config.toml
n_layer = 14
d_model = 96
n_head = 3
n_kv_head = 3
head_dim = 32
d_mlp = 192
vocab_size = 8192
activation = "swiglu"
norm = "rmsnorm"
norm_place = "pre"
norm_eps = 1e-05
positions = "rope"
rope_base = 10000.0
rope_fraction = 1.0
qk_norm = false
attn_scale = 0.177
bias = "none"
tie_embeddings = false
parallel_block = false
init = "normal"
init_std_qkv = 0.051
init_std_o = 0.00962
init_std_up = 0.051
init_std_down = 0.00962
init_out_by_depth = true
optimizer = "adamw"
lr = 0.00252
beta1 = 0.95
beta2 = 0.95
weight_decay = 0.13
lr_head = 0.00759
grad_clip = 1.0
warmup_steps = 447
schedule = "wsd"
decay_fraction = 0.675
decay_shape = "sqrt"
final_lr_fraction = 0.05
batch_tokens = [8192, 16384, 24576]
seq_len = 1024
doc_mask = false
train_tokens = 155000000
steps = 10111
dataset = "wikipedia_en"
Each number is 500 + 40 x the weight over the matrix's rms, rounded and kept within 0 to 999. Layers, rows and columns count from 0. Numbers have three digits each.

# q: layer 3 attention query, 96x96, rms 0.106, rows 0-64, columns 48-95
# k: layer 3 attention key, 96x96, rms 0.105, rows 0-63, columns 48-95
# v: layer 3 attention value, 96x96, rms 0.085, rows 0-63, columns 48-95
# o: layer 3 attention output (transposed), 96x96, rms 0.0853, rows 0-63, columns 48-95
q0:525581440493559539525470472480588512606374391587465435519454514459578388489430487323456540493474474459433579571532522470390446504467388391506437
k0:365485519543526459479518431515399581618493388536522517503567469450550454450473441476449557478535499612444461522489511522470491461523504481460395
q1:497517455458556501520502484471516453492605483510436525500435534503501533551504401499501478437545494455472569469486471448489472528456500509470546
k1:511523499506519464531518519529556436427464581497514500547443510535447525508596508508527441527467502428549529406532491528517528538485527527506530
q2:502465572536472436509502518529498527480467534484525510489498485507515475440530580514503466588431499505508434490508492484513554478520504546494497
k2:489478539457493475490485466487447553550508438470478514450536508513535462461432488468500535514545508515490448560450520462490473430521458491481449
q3:487468512524453523439483526545488478480444426500547496569584428451449461516542538491519447618477496506489481540532527500454546513508495493517507
k3:463559554549487424482517482524501503471547528452495485491542542470479511433530449507509511480482463542462456533464505517569540453518516520427485
q4:500517448477533536490486484466518478523541471533495484513473523505504541513489438496475567411554521454506562478526459475506437524494490464479501
k4:488500433495545522506506522476507503502507541573516496551439473504486527547531543536499464472476507473529536437561475502511493580500516510538533
q5:488549511536459500487451522556488413438511492500489497527526508500442474487535474512499472546483453527490501477492463461498541524519532505530448
k5:411605491489552452516460470580458527468484521519487500535471498513441436408509494541487485520481442515430496445517449532507513516495481581456513
q6:499504553526493480508492491470473554501510583464524521441491523504556497480510542494508462560463519510487435519450565487506530452515501580476505
k6:510498565494459506497476471525492495512494440437510500461556524481513469479469455479521527532525496496487473561446522497463515415528460479483462
q7:508510486533478510534441489479494561538484580522510480465454479518519547493486544517525480478477483472528487475487494511523437499536490472484479
k7:533400529449427547513427470478503504560461433468508504474541506444540499526480520480501513483498458490564457535474547502445498479506431463524477
q8:526514555526508483546486442504510533451530557446480528444496511501549482503497544512469443553468503543489444550461571466473529451484532554467480
k8:509519537481468510503472470524518494475534446460508500474542527494514467479489465488514522539495504486483496555474513500455534439524473472473480
q9:507476450469486456461520496520474516552478477571518470567498526479457469471519428483511520463512514455504582476542449505549467595529449479544547
k9:471502459540529463506533507496477509530460564535514493538442469517480532493513522517481461472510484521495504427520481518561468567494512544515528
q10:512493505446532504473537491540558478427579485452461548516513520479529493499528461468507484512499525458442523544539547459491553468513531505514526
k10:490537401539470527483477587468493516451551493606513523501442493556473515483508519506502494499455526477509531461528449498544481541516473512502494
q11:494516509539509504521467517452466546537412529546520474497455488523513533513493534519483506497484505511527482429491479519521453536525460501502507
k11:519462677485531466531550444579412502551492493320453498421586545471539454474450448502515521467567505562451406611416600478506543313503529501474464
q12:489542519531550496513500494445455511506469548530503459502432501498515557458521470524527518513455585486513513409502515483530483536530509492460546
k12:506510543538501518522521480547413488492449505452470497451474506539507474439450492502521530448510495522463437542500546491541502482445510517467523
q13:521504514545496531520426487437461523533490545545529426492482479511479573549497557501507516513496480536587478470466516522515456531447488491457487
k13:501496542494485492509493438548461463516428510477502482517491478464501506489501491501527521457504475534467458529522526520491514536500476487463524
q14:463501508505498542481506553555528478492475505474463547508495550456528501486510427519515530504486543476468501499534550472489504475597501489529466
k14:511526514539483529521478590532530536480476466477484515486494509540479481481463513478479471495428496540523490440527517535497495456453505546564456
q15:442493503504525460512578458507472571510453486479526540520468537465554467463543495488474458569527573457453488470553557494477493540580486527525540
k15:492522522563535496491559522467465534536568507487504549479477557526522536465474475557538465477516529463510520442509487464548491468469535470516433
q16:476462467436575454527500501460491477472592488477429570504445503523467537522509438532520496475580463436537527451482462494522494485503463503462576
k16:480485597468525471501528437500461447461420526434471465515538541514480467501565469470445497511443489489496474488499603521537496441481488499545455
q17:499462575444560403566530459516451499448592575455452523454460532532514535489522501555498483520526473545494451462442491417580548460479517575445558
k17:495526441481506564501522528525513485498526476565517510546502468466474489513515518541501497503499523467503536508516459502404546553531501446507537
q18:493526440513474553440460516543520468515448450541555456578566468473464491493498512479512545521494487455522564547560494542419475539554445407531455
k18:532517524522473430522526509456528514498523593449493511435456561562512530462526471468522486482485502493522470457481533517624467477459523554476486
q19:513536426481532562457507483500526468515503423535484481522490510496495487507451448479492584440549519461500578515556493496466457525480460442521483
k19:473540466521548514520528514512523464435492547543532481560477493495449521520564526519513459498455495472482557431553471519504519563497526497520547
q20:501523543489508481531526482484483506470478574472497504428467548541536507449499523502488495488488523501507455449474499506531500453499509573507499
k20:522460520486459527477474494507457533578467412486490525459515495510543444467419483487498528525550517531514476507484491466454461460511444501525458
q21:479513526463490478500517471495480539486457556494523552450486530531522471420504558496479466554523503467482424448529496541509511482554491581526533
k21:485503548513485492519486476511465518535491458491541532481531527519492465430449461501519490533532488519454497488466509471490485443532468514489478
q22:506487529484528500479565420454502466468588479496501515525565520450523529551546417490464522485532526474474515525548544494480556491456535490499534
k22:401587480533539462481578536472438513488600504515509517496474466524525540453498477479504486462531568483476498514530524477532514519530528507488480
q23:455511553520517477517505469498486511470498525462555526458506488509539485456488529526497464578468517551486434524472540479483546450519487574435496
k23:513505558481469519495485464514498494486531440464499499460557524485512485470473458477530530530506497476487494568469522475450517425522475465470469
q24:512430496430492470463547476497509438473550476495481510525549528453503485541534481426447516492546476504498523539523516504503561525464480480519522
k24:416580428577502424470535540471450520512578542589534527573433420528485543520545544497500438472532547506485553463528460504581468567551487503507501
q25:479518493548505469478492477485463529507512513536551494476500510499516514417497494527501511474492542432498477484516473489487461481552515515528493
k25:515446569494491532539510429482446539594455463423579555420539526511548488485395460538503524483575495503524449516489561455468467420496507496566439
q26:507461469500463527492454553481544435509495495557502495527508541496448541581510473442504543449525462471539564459592431521518472529474463456526483
k26:476494446494523493508481556497502502510456548545488502540434490496473530496516542509490462467488475515517504422536481521528482571474524543520512
q27:526512616450531476465563448589484523454629516335467514458582527477546448416538450518489433542482545466428434628406655427499596343534610551463472
k27:501520490516482519479481513516487506472523451522527526479511494517503471478493481495511508516494505487491507520490490495483510466518461485499490
q28:483516498499530477530543440506477531495508480482452536515489526494491434493509451542497470519487548479407528505483575461466519493527538556519534
k28:547500519498541533511521534490460564463602490473500554457498567509489448503480468555478510525559566496487510541437503457506497435484570494463510
q29:462521507494534498515515512542489499469495514483473516518469524482534492454511432530550507535460548471460512482515555455506534504589515515494527
k29:491519499577497520512506556524462540471533483489508526465471526580479462420441480487480503500499508491487467491487526497556488436470534530493488
q30:458477474507472535532502541585528447475479524482464523494521566453507427462500464488456500459531431524429516522532503500440500462563502484534387
k30:478551502541486471561469546526560512543491510485528516500495521489462423509463505533477473550466448526494534407479443552445498508488502542577502
q31:517495534552491505446523526502518515529567507509594502484527493519511562485501524510518516511470564458538486498529453527532487464433559488469526
k31:475402441424523543486469504472467464478496501527474490488515503525550546545529524451555493423414480498540507525556616429489494493526463462535421
v0:564476500577432501503476585541420589542525470516532522479462481572464512458466500580560493465521626493532490470493498506533521505477480446597528
o0:568504482511472494478486538484475451494543471533468449513525533555520377522498525472460449474486432500524473532468438517455485466425513506507500
v1:553495501505527497496432467416526533587537555476519560515490519456555536594482500602537424395468484506466528482454499476502476504437529523513476
o1:477559522458455470449432579426489546458519489496497413518432417540511554475457502532555560537531464481533471467521513515513530451434507477528556
v2:462524464582544506507502514558492514534535460517492528497514511542459490453498460548563501484482513538488524516480451475540480497531461452402480
o2:498502521476516508529536491442574424481476486501500442560562530511517469503445527532443511428532457524508506474553486532532505463434497429522456
v3:525524487541532506427607483531548516411519564449504571490529545522445528490508524545512497508552469485451509477492461532557491506423502564480473
o3:495515488473517484552538475455535508517536489505487473461498517466486484493525496452497575457424405550459519463503490484634505429553482474480517
v4:553513508551480478483571511537467559503526545487504549474479492551437514488455520546567537434480551517486470484485454496548514500442495447541502
o4:510483490498460494515526506455483467490502484489465465508486524551514428509507486505474511471434351484498524475455461525524478445491518509514505
v5:519476512540463446549504523540448510473541514496518476511523484599522555472519485574578491553528630487577467494511450544545522501482474519591545
o5:536517463461455535501475563524555480507473588504486483476521519517539396509533551447472480356506483469531464500457472527523506527488467529479542
v6:551517452490512514467530470555551531479469530488484545466491515529493423491438533544530507444521399532410527467457516497536469501489441546504441
o6:481485526495546503513490478395468471505608440488527492525553487474451541531481509488526522544421431595509527505510515524501505448435584420485458
v7:527450521500515586468558450542485473463498426517533506472510583513559535456526518421509540450514507510487530521523524452514527508530482530447508
o7:489488455497495432519531482510512498515555538473457611465493524436487462548486435538438484493536492510447523484522520423525423452584549461531440
v8:554568452520523477399585512487516507456542571501554504498494431540466543551492487587534434584515556541500456511463448474569449497490471494537517
o8:497498494501503492526497511519517474514494530578481439509527534504499563465479571387553554434514456426574522462520489558498501458438478568449556
v9:483530491492546528487416502380602424497544521482500512498472528519541510534528504462460470516434466499487570543487498444500439496501503514351482
o9:426516522509518496491487498509511557485519544521461491526508469442432634520488496550504549525578564479468483449524564433484510546477461550498568
v10:537489486576468498492478529500480545488575490519516529476464535563466532471529540506515495469471560486552470527536472507526528513491459484458493
o10:507486460509406452498543529520507503526518479491424494500502552506502413529482474501386506456497445438451521489445418441520467487529474557520515
v11:469488517416498549438574498540408523514449444496528529503550516416576536548478467502496498466562474463547494487509532492484538514589468542502446
o11:590506421457477449471462554553488456528558454499542528533496460462567486499464496466609476499540520535487525494526474535483511434564514394544422
v12:501457536516507494453552439505502452456532510497503434504532527513556549484580539460523523465469558528508472548574485486485554497513485555468502
o12:442504460466483517536549479530508546508492572425457611454479498464492458504515407533463476455511443435443522464503522433551423562590516483528511
v13:476554481431498475540493422607489438442409425553455403516544475502502382470519468431406564597516416516527472539493533509465518498621427489523515
o13:492409522561539524490553430554492462547455447494564594518571566448463540487513526484479471544514618520537546559536472563411478569517515487442391
v14:545506514543474423462483432531545495538527533490495491510496423561528506551479505496583492417422495585428466528526443476485451492459498541491520
o14:424485541511526536519509509396516551480455527417496487517491531538500511497478446577505535488466370401516503456523498537531487537430560499517528
v15:577474489516599545538508540441537563523521550463489580481455579511522480532465475503511521451491458506461592463416526452568451495414541477472469
o15:512519536474467455502448484410497496445535546528460428549459446511457574535493506524539532531515475580539478489514555484515507416423507462472545
v16:398465516533505468498553450525410544563515466510549547550537401428450551512500492615567471474541601499482455507553448509427523523459516464502490
o16:521527449499474542505450549485579462540424454478527462460490525603650408446471494480498497473488440430515461447521453540545502478538429504529486
v17:508495488459534506520508501559529524412441515463432549506532564461444426448504494451430566549535365472464537471463550585513521492457495545500467
o17:505462531545523520527559420482497507523514442483520528497524509464439508505525503505497554545404519612458530545493454464559532477558481439435441
v18:478488499465519517502455525418534480526476525477501494511489502415519502533511487484434469512521443491469531474469535529489485496496560518508495
o18:484540536493528498487474476513487540492478499531518469484448448496488583485518505501562527557517582508514477538493546485484532486477476512489545
v19:517499487508507524483564519504436582505520537482533583514520525400449573553494475616537448501558548490505476445450480536529510518438563499567484
o19:572554461461457448516466535485535466518493473562491396474433487562574467436489565412534541451502467492539489522511461558575535381515452526516513
v20:451506509448565486495542421484538411457484500471473439545551518446520524538561492433453509538495451513494495543521496502458522497534528541414482
o20:451485489465513499532525470533524555521436556469525574480470475453530566462507463503512516502524544460460517460526542478537484544595471505497509
v21:413504508483565499455687443511470520458511526481523546540566473405461578479542498546542473509580527491482461497545469525485551527451580513524507
o21:534506461483468475559472507535566487531418504483517481431429497530600476425505470424502543461466456434504478443517486505617512414630428512475494
v22:508558461522476505463448497535489501462539504518521547480484497538450514474524545570497474517499495474555452521547471526481552520487475490488505
o22:512483455526438450488533557520512522555532438505465494469522575487519441508502515473391514476481502451460520491463409471535502525567441580506497
v23:536466488574539514465485501571527533504513544460491554503536513580480496455489493572572510492510513537415537488475472524576472499446479511504479
o23:472529507492545493541502489388528483484512492479512453492534506480475479515489497517496547454451407561524510473530471514556502467421508442498499
v24:538460517542427426441568510590478488490499486488528438538497403490468547511538482494528478541530645572541424522541469513535521498525520531554565
o24:517466454509553542551521479546527529527431526522491533428475556539582415444517493441499490425476472341504511502468437551467457477525471565468560
v25:460498520440519464520519464514511478524435530493456484513528460454516472542450471453497542501513445504434507488468500496466472488498505514504485
o25:492502535480568558491480474464471483474468502457568512520511455514504572492501495531629506541485488565535491495543583558480516549471548427503464
v26:421450539469535570473565487526451461524493473480498558479561572444577584480513479493538526445549533464483513479542493488482517507535479504423401
o26:515565434423481459524463503506521462509541485458501555507474448462537440554490438526551488452553482590464543461531511471572489498576506385602417
v27:411436523521587540477509429493449495532538446493528527521568500503561582456538515567583453444488563497476503541544479454430537523478483489416445
o27:492572440472449478505467546467563497533501523437491542491506498491567453518457449503460494470557477481470494397558510461582459532557459457560461
v28:453516517496477480537457555501447505500495459510531484509486467512524544442508488503507461565533533447618490505513508500428523506535481487514516
o28:569491454520465544464485524564496511531517489542512513514562536510527439539495535456489456493506582455471451492498487495472512522529462545493506
v29:534464503524446489506508558536495470477499485545486439462458480560478485461475510425470558525501527440563522516519498475483496488559447470452482
o29:524474502518515533483533444541459466494534500495478584534563556497418451588498466512501445514504517525468501495464533449440470567496537498508479
v30:484502511474538492528547500441526483537471536479464509503503480447526493540471468468501495478495476550428531471452500468535426481493559497500505
o30:475525562472569539518462465451514495438469544498533468515469425513477601485503514523616508531510499548551485483529592555489531469428545448497523
v31:504467488530529552530599519478540485466551480480500483481530626518532539418548503446525527473475596490528560526512513446576488498502508473427455
o31:465515496459497442560500442541542455423523580513449535514477491450434495507505476499452516428570505547454506461498549388538459467550508468503506
q32:473445428558506547466507515454508568541527476552480569417485489527485456499456557500473525401465489507488521475558472540482446507477511517458542
k32:508533555536513546518489510471467468472531507466465556438481543484484443459432517571402556443510531545488459550438523407518527485463555524472510
q33:523485545484455480469508486534516433467481519459510491543562550424485500479575427440422479548536514468511470516487511559503553452552484567518528
k33:493536530465505521433593537480506458499491534487548390530494509498469552477472464560464477537559463546556487491504552523524482455495569526565479
q34:433543449497557527572479496510500547536488532539488477501408461596542467502426536501548507480504468543506536487537518476532454546483508471468507
k34:524417463485457457485438514472527486486479517518576520531529482481549523557546548393497461510462494444493520479547455573449562551540453478473580
q35:398562430546580564551483488480460557550530500516501485507413429596565475469403544504544483422523514493512542486553498509531426542501500485487500
k35:540441453454419456487469517454552501497468542514563487524496439473526518505502526471495503550523488428564570492532431570466525561549519447477561
q36:527527561507471424494476495507447423479531494451521484498527502435509540525536425483489494561529503514484466518456500510468558457510500525512481
k36:479543564524577571504552462519512459526508493486415516463490575479480494538484460542504531477501483544481451526454591404542473442475475520496423
q37:469450412510524522524520423467607600533566549568507511532437497545534476502494567480536472500474490466493566442530509507540443545477484451470541
k37:542455435562426480474517534492577479490534554506545477557493466444546551519521530441537522540468471460519578511595408506501515563555511421493575
q38:533505565508443403501475514526443436440522492479485489551543506468466515474555452519523546535538511476467447510453496514468557481522496481473499
k38:436534527521560489521556472552477510490550468519431509506508530556475454484531480559470478498517515546462444503476587482546469429457500558511429
q39:466519480504525566500467512495447529536417520493520489461456506539455485502418502598463486515545528502565561528550493496443461519536506494542433
k39:554464442502430487497500540543529481504508496502573521492537470477568541521454541465556562505515489445555524560524420501492498533572496450513541
q40:443532508509498527492400545522483506536477553490492477472458508509479479478432516543499505509521498533487575478522443499492461510537528467554453
k40:531477459474474471528497555574526448493451494536589511527548510467526507514476495479511539550541482468589538543549450467536489529557496444521510
q41:494502502527465516463472539533544510456542499497473484559510533500469503402555551524476491501596538495538517542517490489526491515504601491583473
k41:458438458562436462498529484574532514505544507498511478594555528481524464499552493541494465476523493443479580522493507496566511478500529511561466
q42:496504529532474419513480485498498518486535534501451504506492465487510512501518497449509571492525476464458470495463481464517524470531478491455520
k42:476554583541569537504540431465449556499509455414384508472489504549461460506537424519494474505490511563422404526444624478449479367428545568516453
q43:582491506468506534472462567433493521496536536500539467540425475482456624550511501496447524496468539505571517403500476507477487579490501451485523
k43:522501462517449496486514508473561470506466508498555526523494476458441561525512525457494503476453452483528498417567427531507520593477486475456535
q44:518502512464559455559434428475459476493425487505515514509515556482510496601472434501498496577483465523477497502555525519473525500530404553497486
k44:494473556443597494550541488577490496482477442533565541495596624430514496513496481454543511559510532489564402553500411403436523424556498489495455
q45:459487486508527478507532493516544491524500458491438481443526548512553455471510525462556466477484483490468542541487509503528501455503494514537503
k45:524514483522481493545503512573483497483517471507468442521548511517533459486485436545521526484516516485520541571439505501549472433527542511574465
q46:455504494491537476506542463543510487535508441468445480435551560517563422458484511495558481489521468505460536581486519491505498437514499519528466
k46:525494464533499479531482509593489506471537491536501473528522518517536460476466460538523522507538513474520564566456495499550459450534528499554459
q47:476524465476527500477487455550488416472434437502527452447546541499550457499494490530570444546487499503499540570557504503477498468536415533545470
k47:503431516490532484546548547627492520522495467544537520516585566474522473483453467511566546509516505499541512547466444488568482475559472524541467
q48:456479502464542435534451464491493462512483484516510448523488481505524539494510504493575514586453442522536476517481497422491522514531490528436475
k48:516425458478431514572451494440479513576504467500540621493506420519505544452476536483568508442468537483501511476483421458474523561452483437451470
q49:507533465482458532516477508509498490489461535527436523509490568488464440514491501495480520465523432536519525472507509515475453458512506452522498
k49:539594588514525544500518521505467496498502467485422512497517498506476506469474460558517474481515527558463487484441494388536480474429560537529493
q50:533499541489510466499492521513477458472511482469533488534521464506537560509526482495541487538523514495528473489486537461495545519500493517476510
k50:495471461504463478469561551506546432505497581470534447527512434494553536461472495464469521520528455472516529475560482574560492501541516477491533
q51:533504554499465430537461481535439449466524487478515485539506474502527542498560476487490491521513457468506474497500538503476532489497466504493539
k51:511548499542480492509527520516457506481493517448469478524461471496498530438456460551515548536528489557554540489543484443549480485515507497491485
q52:595469524493487452531513528507530441478483487487480535456532544485476500531517502518548597486447483472515508520468479481471540472516513497485496
k52:489539538454552534540513456508456521481488455500474526461501549555459477522469482569495485476506532514489428492439559499472493457458502530521465
q53:466526540514441427491503521546479422509517509485494477574538484471508534481548437452542505524522457514446466472430489532504524466525466468489513
k53:473500558484502518455520472460529468494493532520441484537479512521503497563554470480534489524469458550535507467517570467569445468468501553490489
q54:604493538469433496476540545474493481509485489526527510468507462462510533570485464495504456528445439510507488429433450499430544517477485470481552
k54:462559567460545545523445468461466538531459465479468526428470545521497514471417508519514495449467487543472457434481523542494467533439447527464487
q55:521503464541477486508435483495590572528553583520484503529459562485518537530558546427535530496401453477430529376452529521568454530456446416460569
k55:456517505505495474501477525510569436518406505539532461565470520482467492551534501414518457539474477510558543410614487509585467565507419475483535
q56:517498492540487484477501511497612542471560530513460512560487514478486555468574559404507486509460478474419497430487509535526487500478497437486539
k56:407548520492515528494488514480536466489448508489477471570521499507431512539603452478457419523481474551497497382519563531537522508457508534498495
q57:541464444486489569500542507432552571486514562560575517606433449484459593547504527550452477512448543560494500429507491543506479604464529479463568
k57:521512475471455524464496505396547453514473564491528497522452454498453577524552545465446477473450494491475530366595480567466528639470468504471535
q58:455512564472501495495558427546464459430505448426488532495617531497489400427514454562473465543566502492510393672478608500475559399493575573505458
k58:458501520490545505502469472506442521499554493501467509472474535526537477473492517567496494502536521504476479555441543473474505454500495506487481
q59:515483519522471485507498539461508549514525540516490508528458440497471566547501516439473547472480499489477483421465456485524513528510474470442553
k59:478530548520506512472510476417512525518479518429432519474473465508469496519548500463456470507466489552458422461530527499441510481448524519459527
q60:450519503490501460498510474555511451521502453459450514453548542513539417455493494515577504497509447490465520578475529500500509425499515499524465
k60:496514461514514497517487513574484524475508497541510450533533517524529474464492460526523502511529512478531560547453541497539452431552523498553448
q61:403485504518467454562504484497476447491550489490455551562489438513499502493501563512457525482548484490480508538487483486447539512512528515394492
k61:498583491483511566397462459429509532484527468475524452497438496538449489504526545501497466463508492503447498460470562513476467579495532526490525
q62:465523476507501453496509495546515419504495452480472498467535538509541453486511488518601483507475464481471541554490507506487504444493472489524470
k62:500511462517501516521521534570495531487493486548526457532539501525525476481483463500552518494490515483521575524460530523562431471556514516579468
q63:413456513521457472526516480518517530541534559458434554480526452497501448436473597421508553408551465519415463487432477504555523502504538472418528
k63:489566482528543496461425464455479526436503534476426400515391426590494481464536503517396451516557508526447544501525590507467503525469558503457476
v32:440522552452474490480475533520477490479485512503532476505498471458539494449506496513426460585504549473540552505549533512462525488514456527477512
o32:458476484539534496527505475482481492479514496517477481500428507514520493526505531478538487512537448541500480520506490423482525417524499556516540
v33:401456521471487544551501471476457427551503520517532589520557510468528557547522475467525552453462464462493533495487410522495536499475462469481454
o33:504509517522501538500457554520553464505415573413473508500516468510575458477457514511470543405482428520496489528443522525556475552491513487516476
v34:479513496643487500526514442535501485586515464542554477535502540408468522505518495489487533523526477539569496494464447470510491490507484502502466
o34:513481558473524502498522531513525495467473594475465523514463482553527480474479500490480537475456509524478462509520530568478456510466556463454495
v35:561452483572452475432449513530482496439493490510469460560456514517581488509560477503480454512484507464398573497516519499484487495457567577585521
o35:488463512512546517583485451473415546511494464530550531549574498502482515568442532451539483613501552487513453569547549461464492571511461514485526
v36:527500472463539458507450535492522552440485493465471458498499506544531494498456525477565470444516518516473476493500552546519490505523514475547501
o36:530526495467436536507506485483447515524552475546526501507561450462460527569524495491523504515543509469469510439491491486524535511514442486521502
v37:490461455510496440455442538544471485423483501539477461589510514505526465473537472494500449521475505489438568504533528494515494490482538546552487
o37:512490530469511530590472481486450540523517495474543494572513446489520561561464511471517491608513526467496424535497530411496500513502450524471535
v38:487489522478508530452502541448446431482504530513467512456500488531548527545512490473491454510425460444452502506482459556535519502491481518483500
o38:445475520507436589487512466530520468535457455464542476486537486463504413530450511508552544441569547555492516548486506419545544533498514492518431
v39:452472524401496482496477410542523470494526490538579499508544479535454525518542514479481442527446515452517488515516445457475511493492495492466507
o39:469563482525449449451436481523493556526514468448505507540474554482525435484528505491502504542537484543549468490531493498514507459542463547516478
v40:486463496544519445490479486538520545491497510492457449541530520462501461452480514541476524467514561564524497522543527514483513502502480492477507
o40:503497499464509485520517536463470498504531502518505442573439481485496576512529442489516494523482440494496488431517485483496501406463509472482532
v41:533524500586531480571517433546510526489509401507564494514529493483430522485438468436492571493526544523538526484473439486523528499514471495526501
o41:489524542518528496468508511477509527450488587479468530491457444551478482472509490509469482513467507528461456446499521541503497493529523414481534
v42:521449519387507536459467511423523450500488542451475577462460479556549536544541508511512437515482454422429478486541499559484476499473466561494524
o42:464501455533481508514526467531508491525493436541562541472617582467499439525484535502525462459483530498503577598536480510537479562585467478585474
v43:491460525547439510554548455517458489555520502507516570520503489461552499513519455487519601492483517477478571487505467496485506495457490512518497
o43:506462502551579478495456509434533452461447545456450535465481493511544484475443502490469502464455431528536462533474527504483486549482493516478540
v44:501550560506426521521504492524501451511493508480530488527477479457496471498576417452470535607487544495494533498488516469473591497436542499490518
o44:451492471585616472514452466458483499476494494524455497465454534534500474498447565504540514530532470530507469552496550517432496510499466563471557
v45:447502532421504497493490523516490522492515530485500486510539500453505469451463517518426508542526548515549521505532546487445533501505452502442528
o45:483499477534517478517490521501491511501520496494470462504396503515508530487523473504536500504499438507493510470496482431487512372496516540486520
v46:518430485527530495469470376480473464454499503508523564512537551511527534518522440491474573447476471518415525508530468590492512497473474484472488
o46:463555507489462515499491554470547475538425520432528499537585445557477460493475464533498457484465527523497481521497486463574505501471465403530484
v47:467467484453551445515473524483508571492507505467451434517525501521465467488466553539535500457517561560533465514546553550483502504548489504497523
o47:521476482457477479519528548498463496491563480531502478529456486424509577526547471490495477523490432475483517425501494475519520404474489494503528
v48:480450512482498527492461475453528535534504535434483504489483484476547500505488499514492552452550475524458486496556516499430465501459503474456538
o48:504515437524538511480530534511484486514508498550508483499538569515505508510495458503521469453462488472523562491528495538521471472463486475511515
v49:528496450573493462486482516531496489479497467539466455568498520534472495520516472491551454470460478504470563500462501493564487496506570512587480
o49:539472568457485532539490484487458533502501500459547518557555424475493533544477527471445519585507552470476412509490535463481511603470457510478497
v50:472502502472584475512529455546491535446482537516514491500505548463473498407467499511439502499557496558525467494572520516400490501525460473441494
o50:494566472502464505488502535503509495514535536499513430532456466552454508485553455518547457485497508460510538461537479461540500365518524449487510
v51:515513493340510539555478552478550477483493517484522568525500515521484552501538482510563397508543421408513480479515516509459509501522535546442480
o51:505498477488490482556467493524516540506556531524512537472576523497503502528522562530502490436452505385487516594450503513537492517554490487565505
v52:474537488432498464567489556526492518527512530526450494457510468531437469467470536466543482494440528505526495507430516508519529502456475492519495
o52:511483528515473464446496455508488505486517448474475506466405483461541525469520485527460556504548485509494471455494460438508542483544499545491471
v53:442424523523499479550483431517461497534502511477508576531521519428518512471471456473520634434529481551457524492559480516463520496489452462419481
o53:493524476520540507479477564467552447513473594483446462512470480536540524504494430544510484402421421486521514481480484510526473458450496462471560
v54:410564524428552518552558565504447501525487518538522496475511506446483552481485490472496452532442514488578519476456471528473498487552465468522469
o54:514499538525458538495503441496550442450507555451485533458434426494515455481481542493460554436598490521481505525471506432543530472532567541495467
v55:521549546519450515581575476524485566523495518483507462489445513505514476486503472534535536524533541505588537482502506478447483498528510457540528
o55:559476476542558461496487495425499434463501524566440502427440514513457514464498536480473466480518491485527494505481533551459504504479526556469551
v56:463466497592526505490533427508474497535471483496483483526506543442537498486485474543487549446479509580508516498499488534538469496553451469502465
o56:508510533472509540491527549452555426508458556479504462539468447512474496497494483524475500458507495531479504493514486489503487479449548454503485
v57:477543533491536507479566443510489548459515522501529486459513491451488474448476526516421521560551577547555460511536532483419525509524475490449534
o57:478536463532503455491491519503519490499532495511474464475424522529464516451542469486558463529521461512510544449524493477466511344504549506467517
v58:462526509344491534545538633481466493511516507508464533507525477484481540493508516485557419523471513424568549489443538486511539488517510518448492
o58:510464540511500490539451449511540505478547525479459556424461478451580488494511503477482550454532442439486478523426502453483519546519528589530506
v59:493492517546519488416512387495488557441500524487505502506536514504483462503484501498415562506508529581485467502569525518454507512526493508527522
o59:503530469526509464491495539475487489512473471452532454544492499516451509471520476500498450562479476521490541470531509486509510382476516452489502
v60:511591557421489542436538518471489514456491528473502456448466451501528494479504513523435441610511540479552484489504554505426512495554505521505559
o60:466489461567522503499508443503477479502538438555491491437470552503454438503501557467581482546585505546512553556525509467469528407523520584498496
v61:542479495555504519471495405490544446479499527450530531467472510529512510535519507520477517485531412527467435506535467483466484505505504475463504
o61:465537466500499532450521534506516513561469485533498482517565546521427456511505483565535486475452575500523597512533505575537450481480493456503480
v62:522494492580428505483473510487523459548501439476520484499456468543549505576521498487556515478455510465465541501467456499588477497455553513574508
o62:500443523506547516490518448484489488469456469544498561492567531457520488526441539482445515532509521535505467535504517537470491624488464523501497
v63:539529489507542587495559463472526476520456476466542542453459535509520556522517487502529460490501475521506470488488499426481408502532490481508478
o63:499502476517499541474514462518556457512500526552522568464591555519489420464484550471463475484509550454498587535540500588502416577546523462548460
q64:452519499454573519561521529482509553409483527471447562463504555443399465470600579491417384472581467404576466460459542449454554547533493552537521